config = dict(
    activation='gelu',
    qk_norm=False,
    attn_scale=0.125,
    batch_tokens=32768,
    seq_len=512,
)
Each number is 50 + 15 x the weight over the matrix's rms, rounded and kept within 0 to 99. Layers, rows and columns count from 0.

# down: layer 4 MLP down (transposed), 896x224, rms 0.0992, rows 554-584, columns 112-223
# up: layer 4 MLP up, 896x224, rms 0.107, rows 555-585, columns 112-223
down554:53 30 28 54 48 70 36 80 58 47 53 50 34 46 45 44 39 59 07 58 58 59 24 40 76 49 62 41 76 41 64 47 69 62 51 18 47 46 37 74 39 39 32 20 49 46 34 58 61 39 60 44 55 37 34 40 54 44 71 37 29 51 82 61 58 66 50 66 60 68 40 41 58 39 51 62 32 49 31 22 81 78 54 35 40 42 51 56 46 38 37 60 28 41 37 51 55 34 60 41 33 47 69 51 89 57 30 49 73 38 37 57
up555:63 66 47 47 61 59 60 50 79 39 51 75 59 44 57 31 51 57 42 28 57 52 61 36 52 59 47 21 67 70 54 49 71 32 36 57 37 44 53 48 69 19 55 68 30 58 49 63 51 71 65 34 45 55 45 75 74 66 74 53 59 42 52 24 57 68 66 67 61 55 08 20 41 56 45 43 48 57 49 48 65 49 49 33 50 52 32 59 59 44 51 35 38 39 56 64 35 31 46 48 48 54 37 37 81 18 79 44 56 82 45 56
down555:20 54 43 45 42 73 28 53 47 70 65 29 75 55 65 32 33 60 43 53 50 64 34 47 65 39 55 78 52 50 09 53 45 59 56 55 78 73 56 54 36 63 46 63 52 66 39 45 66 34 65 28 47 47 26 59 77 56 48 39 77 54 43 28 30 27 64 44 60 64 55 62 38 38 53 49 60 47 39 46 37 50 48 57 44 69 75 48 20 43 57 47 56 36 59 57 30 11 29 78 65 50 56 43 33 49 70 63 68 53 58 60
up556:29 43 37 57 53 39 74 45 45 28 67 50 57 23 63 47 79 58 26 57 67 42 46 34 54 44 57 59 53 46 59 60 55 32 74 60 33 57 41 76 45 69 40 63 58 66 49 32 46 69 77 44 70 48 45 56 53 42 61 39 40 30 69 66 54 62 51 78 54 63 43 65 39 21 52 41 26 33 59 66 57 42 65 60 68 53 54 44 99 72 23 43 23 63 35 57 32 31 58 51 54 67 42 53 45 63 29 50 69 60 76 47
down556:35 56 37 49 55 59 45 31 44 48 72 50 39 65 34 92 56 50 53 19 59 58 23 48 57 43 44 60 37 79 59 60 70 33 51 27 57 24 29 40 40 42 56 57 47 47 26 50 27 61 58 71 13 61 19 56 40 58 57 70 73 83 50 39 48 81 41 73 21 69 47 58 69 67 35 50 47 69 79 15 73 81 47 45 54 10 66 49 04 32 35 79 45 49 54 39 37 52 37 44 55 63 41 62 39 58 49 47 24 55 53 48
up557:56 50 50 33 37 34 71 67 59 43 42 38 36 27 30 47 26 63 26 81 49 29 50 59 77 64 42 57 54 50 60 20 34 27 39 69 49 47 36 11 56 45 35 76 28 86 54 32 54 50 52 48 62 24 46 43 58 70 55 52 48 33 59 48 39 46 40 56 33 23 39 46 64 72 33 56 40 45 32 63 66 61 60 67 43 40 67 36 50 52 33 59 48 30 45 65 66 52 59 65 55 21 34 52 56 55 57 39 53 58 24 52
down557:51 44 73 66 56 45 55 45 18 30 52 62 49 55 46 56 69 45 63 37 87 56 65 68 61 57 40 43 17 44 60 46 25 45 29 75 55 38 24 61 57 60 52 68 55 61 73 54 61 47 79 55 61 57 51 40 67 39 42 50 75 23 42 33 38 56 37 38 29 65 39 40 87 46 58 51 46 46 52 10 61 74 82 57 54 43 52 48 38 67 61 71 20 41 34 48 76 55 62 55 57 61 22 72 62 45 52 19 50 60 40 38
up558:55 43 59 16 58 40 50 64 50 60 28 38 56 51 52 43 52 34 67 51 54 57 45 24 62 41 45 60 84 62 49 44 58 39 43 27 99 52 61 39 51 51 52 29 54 76 38 77 48 55 56 57 74 49 49 47 43 51 50 30 56 44 33 24 40 55 24 43 51 51 54 50 67 81 12 37 44 42 63 54 44 64 34 50 64 36 50 44 64 28 34 72 38 57 56 35 47 49 53 35 54 33 56 49 24 66 27 27 40 43 59 52
down558:71 61 32 63 46 46 64 58 63 36 35 48 38 56 59 55 52 71 53 23 81 59 91 31 61 38 52 20 42 38 28 25 38 34 58 54 42 33 68 52 24 65 47 29 55 38 41 40 15 57 42 52 47 42 45 56 63 62 24 41 60 41 30 63 44 47 67 30 26 51 29 65 72 45 48 41 29 35 60 43 42 46 73 48 53 47 36 77 54 55 37 47 35 78 71 55 55 61 41 38 50 69 62 54 60 61 37 53 47 74 65 51
up559:47 47 50 20 44 56 60 42 96 48 71 54 34 55 82 62 51 56 86 42 36 45 60 36 37 59 43 63 56 54 44 41 53 36 55 34 44 47 48 61 34 31 49 47 74 53 31 53 52 35 55 79 58 31 39 48 23 44 44 41 47 63 35 74 26 38 67 44 40 55 44 55 45 14 51 59 52 61 52 43 26 45 53 58 26 67 35 25 72 54 43 51 44 62 40 65 56 64 34 62 33 48 89 42 40 58 57 73 54 52 46 70
down559:64 54 60 39 19 48 31 57 46 79 39 50 46 55 32 47 47 48 43 47 71 69 69 49 47 76 18 52 48 59 48 36 46 52 57 53 23 36 54 68 58 42 55 34 36 71 51 48 43 67 25 50 60 34 23 82 39 74 43 59 62 48 28 46 34 33 41 42 68 51 54 43 57 38 59 69 75 63 68 71 47 67 49 55 73 48 57 63 34 44 26 30 54 39 25 56 88 50 95 75 49 57 66 68 76 56 54 65 60 29 74 73
up560:30 57 53 35 68 39 42 46 30 41 53 46 47 40 66 62 54 35 43 69 53 39 75 20 04 80 47 54 53 73 68 28 77 52 72 22 74 28 43 14 46 17 50 62 93 64 58 63 52 23 68 45 76 51 48 27 93 56 51 49 58 41 60 30 40 49 79 77 50 38 64 44 57 27 47 44 36 68 38 46 47 48 48 55 42 43 34 35 52 22 39 44 59 59 42 53 26 47 60 70 35 26 47 69 69 45 34 39 69 60 48 38
down560:42 44 83 55 60 48 53 63 65 82 54 40 24 43 41 46 45 52 70 41 26 72 60 57 69 39 55 79 21 33 39 64 65 56 42 66 77 67 53 76 66 27 47 35 59 55 52 35 59 67 34 50 49 52 41 26 30 65 25 83 52 48 37 25 51 59 35 26 50 24 34 31 57 72 27 33 69 70 62 54 43 80 36 73 08 59 50 60 50 25 22 39 62 38 35 65 47 60 69 47 38 35 42 57 79 25 49 28 48 58 59 49
up561:37 75 59 32 53 52 44 55 65 44 61 65 30 42 75 55 49 52 54 35 82 45 45 58 53 71 44 73 58 50 53 34 67 34 39 52 54 61 41 50 47 52 40 74 64 54 45 53 26 43 40 54 58 49 38 60 47 45 68 64 64 44 68 44 33 39 52 51 63 54 77 57 43 36 48 50 47 39 57 21 60 49 52 51 53 54 60 56 21 50 36 46 45 34 46 51 57 42 49 46 58 54 46 37 60 58 53 26 43 50 40 49
down561:53 35 81 36 44 58 44 53 55 70 41 37 67 35 45 49 57 64 45 71 36 68 48 63 54 62 45 60 56 56 62 57 57 38 33 47 64 73 50 68 30 66 64 27 39 58 51 36 35 33 52 36 60 65 60 21 64 23 79 79 49 34 39 34 64 15 34 44 44 57 43 63 19 24 46 19 48 63 50 62 28 20 50 38 63 47 59 46 42 61 71 66 62 45 48 53 48 61 70 50 47 48 60 64 36 51 36 66 33 46 34 96
up562:46 66 40 66 27 71 33 53 49 40 23 36 50 41 47 63 48 34 12 52 66 87 69 61 58 66 43 62 59 66 53 26 67 40 39 13 53 73 67 31 46 67 32 52 65 53 41 45 59 55 41 16 48 62 46 58 36 23 43 51 60 54 49 35 44 52 56 36 43 56 98 37 57 24 72 61 52 61 70 08 66 60 50 52 83 87 44 60 44 61 18 39 39 34 21 33 63 71 47 51 64 58 40 48 36 53 61 47 53 35 69 40
down562:39 74 55 50 50 74 53 51 55 45 25 41 60 37 66 76 32 65 42 41 41 17 44 77 33 45 45 33 32 46 40 67 57 37 80 44 65 66 52 62 75 44 53 66 57 48 30 26 39 36 48 74 48 09 52 30 76 68 46 40 67 31 36 65 23 80 37 26 51 36 37 50 42 25 46 39 38 49 53 38 55 72 66 44 49 35 54 47 40 39 53 40 27 54 55 34 39 52 54 66 68 46 43 47 46 33 51 49 41 56 63 55
up563:58 56 67 30 49 95 46 51 37 59 50 58 37 67 51 49 49 54 53 46 26 35 29 22 41 69 58 52 72 65 63 76 28 78 50 53 51 67 35 22 52 44 16 28 28 35 36 41 62 59 61 73 40 74 33 50 49 69 70 64 63 69 54 51 46 25 25 31 57 55 29 63 51 43 31 21 48 23 53 44 28 63 48 82 48 45 41 56 52 50 22 29 31 78 40 53 57 54 70 50 52 51 50 37 20 34 51 58 24 51 72 53
down563:44 68 32 29 40 57 66 59 48 43 49 77 50 57 59 60 23 50 47 36 32 62 53 46 55 78 63 51 54 52 55 77 57 49 62 50 40 46 36 58 51 42 84 60 64 50 40 47 60 31 41 52 32 34 32 89 26 72 73 75 51 81 50 16 67 59 05 57 41 73 45 30 57 32 32 50 32 62 59 70 47 49 34 66 38 42 23 26 54 33 78 69 52 49 58 67 75 61 75 51 42 65 38 44 65 39 50 39 44 47 35 32
up564:52 56 45 59 36 46 53 45 45 62 57 62 43 44 59 33 57 50 53 61 60 42 50 56 38 54 61 61 56 73 52 30 24 85 81 67 46 48 85 44 53 85 11 47 33 51 65 52 41 85 55 50 45 58 57 41 61 35 69 62 50 54 46 49 28 46 43 55 37 54 43 16 28 64 65 43 35 42 61 46 28 61 67 34 59 59 76 47 81 59 62 58 75 84 43 84 46 39 49 31 66 48 56 56 67 68 40 51 54 07 78 57
down564:31 41 81 21 36 65 35 48 42 50 56 64 68 37 31 44 41 32 43 54 46 63 59 36 39 21 44 38 23 43 74 56 70 28 35 16 43 29 64 48 60 70 27 50 58 65 15 38 51 43 47 30 54 41 55 51 74 68 31 48 25 36 63 57 53 77 43 65 42 60 23 72 40 27 30 43 64 39 48 48 56 41 25 41 37 19 67 45 40 17 41 55 71 17 63 39 49 40 44 62 38 29 50 34 39 29 37 67 69 31 23 50
up565:65 60 55 13 51 62 19 34 36 54 44 32 32 28 31 48 52 40 27 27 47 57 61 58 73 66 52 56 42 64 62 69 47 73 33 25 29 60 15 42 71 38 38 52 64 68 44 25 23 42 41 36 45 32 67 44 31 75 29 39 48 24 32 40 62 37 42 45 63 49 39 74 54 63 73 68 47 05 49 41 61 43 54 57 57 59 61 37 29 55 48 47 29 35 51 34 52 34 50 67 53 63 33 62 39 46 47 20 54 52 51 67
down565:59 44 42 39 49 25 27 57 44 71 53 29 45 41 73 27 56 56 49 54 71 38 51 48 67 36 32 92 22 50 51 55 69 55 40 60 51 35 52 50 90 66 44 62 39 58 61 73 49 69 53 49 63 42 73 36 61 26 72 48 66 14 46 70 62 46 67 49 41 56 64 54 31 50 56 70 51 53 66 52 43 56 64 71 11 04 48 50 40 56 64 39 44 41 58 42 74 62 27 25 83 22 59 36 52 47 59 70 62 31 46 45
up566:58 64 78 72 44 58 36 25 62 52 20 49 76 70 34 69 35 32 26 20 73 59 64 54 77 30 27 68 47 43 63 51 44 43 51 60 74 58 38 65 70 60 58 42 49 62 49 99 52 51 68 41 67 49 56 68 31 63 75 12 72 35 33 74 33 24 58 22 47 46 46 44 58 44 54 49 43 52 37 39 54 41 55 63 81 40 37 36 45 41 81 52 63 51 50 44 59 50 48 63 37 57 30 55 57 66 55 69 64 34 35 56
down566:59 67 44 56 38 61 54 70 47 48 73 38 57 25 48 46 40 61 60 37 34 58 71 53 32 73 71 45 37 47 47 42 56 56 50 67 42 51 76 80 48 16 40 50 40 43 41 40 36 49 64 49 38 37 49 45 57 50 32 62 33 64 35 39 55 45 43 66 35 90 18 61 34 48 32 36 46 34 62 37 57 34 55 38 31 50 53 52 45 25 66 44 40 41 44 66 63 41 73 39 41 62 67 33 64 35 45 60 54 73 54 26
up567:46 55 46 50 80 40 16 47 40 26 53 26 18 25 24 66 49 36 39 39 77 15 43 32 27 70 79 60 72 58 22 81 24 60 42 49 57 51 50 61 71 47 38 71 50 58 41 57 70 76 75 58 28 67 42 26 51 61 33 37 34 35 63 73 52 64 58 62 59 47 35 54 10 55 50 51 41 43 62 45 48 53 56 51 58 56 28 53 36 40 58 33 74 38 51 53 58 45 19 45 53 42 34 45 55 46 66 40 45 49 72 49
down567:54 49 38 64 26 54 57 43 68 36 71 73 52 57 55 40 58 67 59 60 46 64 53 51 65 54 47 64 27 44 45 40 61 34 45 52 41 41 65 53 70 53 70 36 60 60 43 88 27 53 40 44 59 51 38 42 32 76 43 63 66 37 30 61 68 51 80 66 49 54 65 46 77 54 33 46 50 41 36 52 50 29 30 60 56 41 67 59 59 42 20 66 44 56 56 37 43 78 80 49 60 35 44 64 47 30 29 47 70 48 39 75
up568:51 48 28 27 56 61 26 45 67 41 64 73 26 38 57 70 46 50 14 47 49 28 52 50 66 55 43 29 57 62 62 69 56 61 73 50 76 29 44 59 75 68 51 90 55 36 33 28 45 53 46 53 42 47 49 46 77 66 67 42 78 61 77 57 53 55 45 55 80 56 47 57 45 15 31 44 54 63 58 28 54 72 21 50 43 39 49 70 53 56 68 43 36 22 39 48 52 49 59 64 41 17 60 49 37 42 31 27 39 34 33 28
down568:53 56 60 44 72 53 47 42 53 66 39 38 59 48 42 70 55 25 49 54 85 50 58 35 35 58 43 60 69 23 79 30 43 66 43 49 25 39 69 31 63 79 50 34 56 28 53 75 53 52 58 54 53 58 40 41 58 42 69 53 51 50 53 48 46 48 32 58 56 45 82 46 56 56 67 51 77 57 59 42 70 56 14 45 39 51 66 34 42 58 24 73 61 76 70 72 66 61 25 69 43 60 61 50 57 65 20 61 43 57 59 52
up569:28 59 87 41 53 48 82 21 54 58 38 56 48 37 50 53 44 37 47 74 53 51 66 51 60 53 61 71 27 47 62 53 56 49 25 47 51 56 29 64 69 43 71 54 62 47 39 27 38 53 48 34 59 48 49 50 39 47 38 43 79 59 59 52 54 38 51 62 42 67 54 45 37 63 43 38 28 52 39 52 53 62 38 69 47 70 48 39 43 43 34 65 26 37 54 33 54 42 66 48 70 57 61 23 53 36 39 36 55 54 19 50
down569:47 70 36 56 59 78 86 61 46 49 75 57 29 62 47 63 22 48 56 44 63 60 57 55 44 67 47 29 57 57 54 73 44 64 33 42 59 33 40 47 45 89 48 55 46 24 33 53 55 42 56 70 72 41 61 44 56 53 32 54 28 28 37 18 45 52 69 69 48 53 44 66 46 55 50 48 36 23 46 35 40 76 55 45 39 62 69 56 51 46 64 53 56 49 28 81 45 30 59 49 37 65 68 64 60 58 31 39 53 69 51 57
up570:58 59 52 41 61 71 72 59 37 40 54 35 49 33 55 37 59 70 42 51 58 56 46 35 71 62 60 56 35 58 56 68 57 48 51 67 47 67 48 36 47 58 71 50 66 48 66 44 51 45 31 49 40 66 70 46 40 63 65 33 61 26 23 33 20 35 52 70 53 39 52 56 42 63 61 51 25 33 73 64 51 27 32 52 35 73 83 43 54 57 28 56 49 84 48 71 67 69 56 40 38 67 51 22 32 40 26 38 22 58 69 51
down570:45 57 48 25 52 66 61 44 83 44 56 49 50 44 47 32 54 60 46 58 44 34 66 77 51 62 39 19 33 63 54 73 56 53 56 19 24 51 64 44 33 43 34 43 66 43 28 60 44 39 70 40 40 53 30 44 55 63 69 50 53 11 56 44 43 37 50 35 25 46 52 46 40 44 55 49 49 55 58 35 47 79 48 40 59 44 45 63 50 48 45 77 41 49 42 62 67 57 38 33 35 41 50 22 22 19 58 43 64 50 72 41
up571:51 79 50 33 54 45 40 64 43 58 55 74 38 63 51 51 45 46 73 60 34 27 29 62 42 58 38 38 52 41 49 27 80 61 68 59 60 36 48 44 58 50 42 48 45 37 43 69 45 47 54 50 43 34 41 48 66 76 52 51 58 43 41 21 42 49 46 43 48 67 44 73 57 60 52 54 59 63 83 74 31 76 45 26 39 43 46 16 59 63 46 63 12 73 50 54 42 37 63 42 30 29 61 45 17 50 39 34 64 12 53 72
down571:35 24 48 43 27 30 15 87 53 37 25 41 58 48 23 42 56 42 48 47 45 40 65 54 64 58 51 41 40 69 69 49 46 56 55 36 54 51 71 56 70 34 30 87 60 30 55 63 72 80 37 68 55 48 55 50 26 59 31 65 59 54 55 48 64 50 40 56 47 52 70 55 61 31 53 50 72 22 63 37 69 44 62 75 53 47 44 42 40 67 46 26 38 43 50 36 45 43 66 38 47 63 46 09 49 46 35 19 69 29 35 40
up572:66 27 52 35 35 39 55 33 68 52 53 28 34 56 11 61 39 69 63 67 31 74 80 45 64 69 36 81 38 41 59 62 53 42 24 67 41 42 69 16 68 67 66 47 69 65 41 60 36 88 72 60 63 67 35 59 33 50 57 59 71 54 39 53 63 51 21 68 47 27 52 34 43 37 53 69 61 59 63 64 46 43 16 44 71 56 14 50 66 47 45 68 59 32 38 67 55 64 52 35 48 35 19 46 22 74 66 47 54 53 42 42
down572:50 57 32 60 81 38 36 50 57 62 38 41 64 59 62 30 20 38 51 53 53 58 56 55 44 45 54 31 76 88 47 59 56 79 44 59 58 46 44 65 53 70 34 21 23 67 65 51 62 34 39 69 62 49 35 54 54 72 76 47 47 43 69 20 45 14 48 58 38 65 40 71 40 47 51 68 62 23 57 46 44 57 77 57 30 50 39 69 44 74 41 52 51 66 32 26 44 77 56 57 57 63 71 21 52 63 31 39 13 48 13 45
up573:99 42 48 67 46 47 44 69 46 65 59 55 40 54 32 62 43 56 30 28 62 35 31 48 49 69 55 41 68 87 63 71 16 47 45 72 63 34 53 32 38 50 26 52 76 69 46 14 59 18 38 55 49 75 68 62 64 47 23 70 61 37 25 65 68 58 52 37 42 52 57 48 50 48 56 48 51 48 49 49 41 44 61 28 62 37 43 06 36 76 62 65 36 40 45 45 47 49 62 79 24 54 34 08 33 51 56 58 14 46 62 58
down573:80 52 37 48 47 36 48 72 38 78 27 55 84 33 45 58 79 53 51 55 27 41 52 40 60 42 33 44 30 41 48 37 47 66 30 34 57 57 34 27 80 60 65 45 57 07 33 74 17 72 35 56 56 50 74 46 14 70 80 38 43 55 35 81 39 37 44 42 35 63 55 63 54 79 67 51 45 58 37 40 44 42 33 40 40 43 39 80 51 57 96 93 56 36 49 39 56 44 31 92 45 46 29 29 50 68 61 46 58 45 18 63
up574:42 44 76 49 72 43 47 42 49 63 69 48 56 68 30 66 59 54 53 64 61 49 36 58 50 47 36 53 94 42 54 34 37 58 57 19 39 39 70 79 37 00 42 62 43 54 51 17 32 63 56 78 40 60 78 69 28 54 47 28 41 29 47 64 51 51 58 82 48 11 46 61 65 38 65 22 43 31 64 36 58 66 61 71 45 34 45 49 55 68 68 47 49 36 45 09 74 38 71 43 45 44 61 43 56 58 45 72 57 42 56 68
down574:74 66 24 72 74 39 45 33 54 60 34 39 35 52 88 37 40 53 56 61 53 34 31 29 57 58 42 34 52 41 66 36 58 55 73 53 57 32 34 42 50 56 70 66 74 41 42 48 63 48 67 68 66 34 17 52 09 79 22 46 40 59 22 56 48 52 47 59 19 62 59 86 41 09 25 40 52 36 66 42 36 63 54 49 41 49 33 42 31 34 56 72 46 51 63 48 50 45 46 61 64 32 37 57 47 74 35 30 85 73 59 66
up575:45 27 32 50 75 77 47 72 66 67 64 44 67 33 74 68 43 47 45 52 59 47 28 39 53 54 31 38 73 51 30 61 57 65 57 68 33 76 52 51 54 47 57 68 67 36 73 45 52 32 59 47 57 74 48 44 46 78 84 35 35 58 33 49 45 49 27 62 56 55 41 35 38 52 70 57 44 58 31 48 26 42 30 56 31 52 64 42 27 37 67 42 39 81 00 62 33 71 50 42 72 69 65 66 62 69 48 67 27 27 53 43
down575:50 62 67 46 28 66 46 54 48 42 38 55 48 61 51 36 39 41 49 52 56 43 59 39 55 52 56 66 18 42 49 49 48 47 36 20 41 30 64 44 52 58 26 66 24 35 50 66 61 45 36 67 48 31 47 46 67 45 63 71 61 50 71 39 45 43 77 63 19 43 48 33 55 58 41 57 70 25 72 50 83 50 45 47 62 43 47 52 67 45 38 68 52 46 65 70 58 50 55 80 53 12 48 49 06 27 51 36 38 14 39 60
up576:46 49 47 31 60 42 53 71 60 41 36 67 46 34 67 44 05 32 54 57 52 67 31 61 42 54 61 36 40 61 60 57 70 61 66 63 61 33 54 54 46 36 38 45 47 28 27 60 38 48 42 50 32 58 36 62 39 56 47 62 31 49 54 34 35 48 43 46 64 51 50 57 64 46 55 38 48 61 41 73 40 48 70 38 54 56 60 71 38 29 29 54 57 42 48 47 49 65 61 50 37 33 52 39 33 41 55 56 53 36 37 45
down576:56 65 78 53 48 63 32 34 55 51 23 76 33 56 68 39 46 00 61 72 50 30 39 66 35 35 60 49 46 77 70 51 40 56 27 32 51 67 62 51 43 56 40 59 59 28 74 60 43 39 54 55 45 35 57 37 76 51 25 34 47 45 52 43 50 75 52 61 29 49 66 42 49 43 46 38 23 46 40 58 56 37 45 55 54 39 70 44 36 42 37 56 44 40 66 32 57 50 57 46 54 66 18 36 53 33 40 42 31 50 54 18
up577:44 75 44 47 58 47 62 58 57 39 42 55 59 44 36 67 51 75 35 54 28 55 60 58 67 67 63 59 37 50 54 47 55 40 54 55 64 41 75 51 70 50 40 43 15 52 65 31 51 85 56 63 26 58 40 77 50 46 28 57 52 38 30 49 66 43 80 58 60 63 51 48 63 58 53 88 38 48 42 45 57 18 47 78 61 53 52 44 44 66 19 48 60 36 43 63 59 58 59 42 42 58 55 25 24 71 64 74 59 59 43 64
down577:25 58 65 69 48 56 50 68 54 46 41 66 56 51 46 44 76 52 30 42 53 18 57 17 74 64 50 24 33 42 33 43 70 30 79 52 43 54 65 36 42 62 63 64 44 39 16 50 30 34 38 54 30 24 52 63 25 63 45 41 32 26 72 19 49 56 27 49 07 71 71 31 20 54 62 16 73 82 64 32 32 36 60 68 64 73 63 60 38 39 45 52 46 59 38 52 43 43 58 38 32 40 58 57 51 44 91 45 42 51 40 41
up578:25 50 62 24 51 48 49 21 50 52 20 43 44 59 21 42 37 83 35 48 64 65 45 59 72 59 56 25 72 67 32 36 29 20 61 21 49 19 31 21 23 60 44 85 55 54 71 88 54 74 65 00 43 51 37 22 80 65 19 39 46 27 69 76 53 20 64 88 94 24 51 61 67 62 31 32 26 63 21 54 47 34 43 93 68 73 57 22 52 38 48 06 27 27 30 20 31 50 63 84 76 38 51 38 53 31 50 53 63 51 47 52
down578:55 64 22 41 67 49 39 57 22 33 52 66 44 43 53 60 07 71 43 33 73 31 69 82 51 28 33 63 78 87 60 38 73 36 52 58 22 49 23 55 36 57 73 86 32 51 29 61 53 50 18 57 51 25 51 35 66 55 58 42 46 60 48 36 14 59 54 53 63 20 22 47 64 42 42 54 23 43 39 18 00 24 49 33 68 65 36 50 40 20 54 88 47 64 83 48 62 57 26 43 49 37 66 46 42 21 67 61 29 52 69 47
up579:41 48 37 73 53 70 46 39 62 44 71 64 61 57 70 33 46 48 58 51 72 71 26 39 62 54 39 41 59 84 71 48 65 48 24 61 31 58 32 22 37 58 45 56 49 39 60 42 53 53 61 39 55 52 30 70 40 36 42 54 56 42 57 51 60 48 43 71 29 36 33 25 52 72 67 57 54 57 47 64 56 55 43 51 76 72 45 56 34 37 47 33 36 16 44 17 54 39 73 39 35 51 59 50 66 47 56 82 42 50 17 49
down579:60 52 55 53 60 61 31 50 31 46 29 41 56 40 56 63 50 37 62 31 68 18 48 65 48 58 43 54 61 56 33 72 52 64 40 60 42 29 49 73 79 30 44 51 21 75 28 67 67 39 33 41 50 52 66 38 34 56 81 45 48 48 47 63 55 45 33 45 62 80 40 31 40 55 61 69 63 62 50 81 26 44 59 45 35 19 64 65 37 38 50 50 65 56 74 69 39 67 62 36 70 50 22 34 51 64 55 33 47 80 53 58
up580:60 56 64 61 63 50 22 56 56 68 61 47 43 61 72 52 19 66 24 32 68 42 56 58 67 46 47 61 66 43 66 49 65 77 48 45 57 61 60 26 49 52 41 53 47 68 46 48 43 37 77 71 71 43 54 66 77 25 34 50 58 44 43 40 56 30 75 71 54 29 59 51 53 55 63 36 46 38 24 49 45 55 65 45 65 25 74 54 76 33 59 22 50 56 51 35 38 57 42 60 30 68 50 40 48 58 44 44 20 85 72 37
down580:44 30 61 44 39 61 37 27 47 85 65 25 51 57 45 42 31 51 60 46 29 41 29 52 52 46 64 59 67 59 19 74 27 39 34 59 38 59 71 44 66 44 55 48 55 68 46 45 70 31 52 19 60 43 46 72 52 53 16 55 34 78 62 57 68 46 18 48 53 41 50 44 49 59 50 46 47 55 65 62 46 27 45 74 34 49 63 43 62 59 31 36 40 50 64 69 33 31 62 62 51 51 35 66 32 55 43 52 61 62 34 50
up581:50 39 35 22 57 53 23 53 87 52 50 53 52 39 44 50 45 58 42 56 14 25 54 57 42 83 39 38 35 66 45 36 34 53 80 30 37 47 41 40 53 70 16 32 45 36 49 53 25 52 38 59 27 23 43 32 32 64 32 54 52 08 58 33 45 43 47 66 48 62 64 40 56 69 46 52 61 44 52 50 29 52 65 66 38 26 46 37 43 55 51 54 37 36 25 56 64 47 38 59 78 16 44 62 68 49 06 35 43 72 57 45
down581:03 45 35 33 53 61 39 38 51 60 47 54 40 24 26 54 51 40 48 71 46 84 19 54 31 57 31 89 36 49 46 25 30 53 47 44 35 51 31 71 23 60 36 53 66 44 52 16 41 51 32 37 73 73 48 25 16 67 55 63 35 51 65 47 70 29 50 29 70 54 35 67 51 54 33 63 65 51 61 60 40 52 28 47 38 51 47 53 70 34 40 33 35 46 26 66 52 74 53 53 39 42 48 58 36 29 66 51 30 38 49 49
up582:56 21 78 39 37 50 65 55 66 70 71 55 61 65 44 34 56 36 40 35 31 63 64 37 60 25 55 46 49 54 61 53 59 50 63 34 23 51 52 57 49 56 49 63 48 69 49 61 24 42 55 26 47 63 32 42 63 42 52 29 50 48 25 58 39 42 43 67 44 45 71 53 62 76 72 42 41 75 64 55 53 51 32 40 49 61 68 30 45 48 79 39 35 69 35 46 56 47 64 78 44 92 76 56 71 43 46 46 46 55 52 66
down582:30 54 47 45 55 56 39 58 41 48 35 54 42 35 31 54 53 55 79 64 41 51 48 66 45 46 52 39 56 43 44 56 17 51 47 65 52 53 48 30 59 43 51 37 53 44 35 21 51 50 45 53 62 56 46 49 52 30 38 56 41 83 64 58 49 51 41 45 37 45 61 65 26 44 42 38 48 37 53 48 52 39 55 44 30 50 90 46 52 53 40 33 60 46 45 34 09 58 67 38 50 46 80 63 31 32 51 37 73 66 38 76
up583:49 50 25 25 72 50 40 38 48 58 61 55 40 67 63 35 59 88 49 20 67 50 57 36 52 38 48 55 47 24 63 69 55 56 89 40 59 50 79 33 64 50 63 48 84 75 07 69 47 76 58 37 42 42 42 34 48 45 73 59 51 46 50 42 47 85 38 22 64 20 30 53 56 41 64 49 35 38 62 64 43 77 67 49 77 57 47 15 49 54 51 40 44 71 10 26 47 62 39 40 46 37 53 53 53 51 46 64 24 47 31 59
down583:40 43 58 66 34 50 60 28 44 51 32 55 54 44 46 77 43 59 73 65 47 15 61 61 40 48 40 55 55 39 33 55 50 29 20 46 51 60 71 48 63 59 61 52 41 31 57 19 37 16 35 39 80 68 88 28 52 44 08 60 47 40 51 63 25 62 48 59 64 60 48 50 73 42 50 57 58 71 46 08 36 46 51 40 39 54 59 74 44 31 46 59 25 54 66 78 60 31 68 57 63 90 36 28 60 50 58 29 93 60 53 74
up584:68 45 66 19 06 55 42 71 49 61 25 33 65 34 36 68 66 73 36 77 24 18 48 56 59 46 55 58 65 39 39 56 90 18 41 48 38 11 69 79 46 53 54 19 60 69 54 60 47 64 39 74 26 75 42 51 55 27 67 50 71 80 46 45 64 52 49 78 26 51 63 40 47 50 61 38 42 59 06 52 47 58 59 83 32 60 53 52 48 46 31 42 57 46 28 48 42 57 51 61 40 25 68 47 43 44 36 39 46 73 65 67
down584:55 49 57 44 37 79 44 29 44 62 23 66 58 49 24 82 77 59 68 42 65 53 46 61 63 39 27 53 28 63 58 68 47 43 38 55 40 50 40 52 50 43 56 52 52 74 77 59 49 81 39 67 40 56 47 45 64 42 68 34 54 47 53 53 68 44 42 54 78 58 63 32 55 52 42 36 52 64 59 57 51 49 73 46 38 43 59 43 47 26 63 81 64 54 35 41 62 42 44 72 21 43 55 41 65 69 77 38 56 67 35 42
up585:42 51 80 54 50 35 62 56 46 29 36 73 65 43 52 56 39 47 37 38 49 45 55 61 45 68 42 32 18 38 35 36 55 42 41 26 59 50 18 67 41 81 59 60 62 56 46 76 33 59 37 75 69 68 63 40 48 35 53 42 67 63 27 40 52 77 58 79 42 59 67 58 59 36 36 65 28 47 36 60 36 38 40 70 26 35 51 44 47 37 44 68 69 47 58 50 50 49 78 39 32 47 46 47 53 60 32 73 42 51 68 73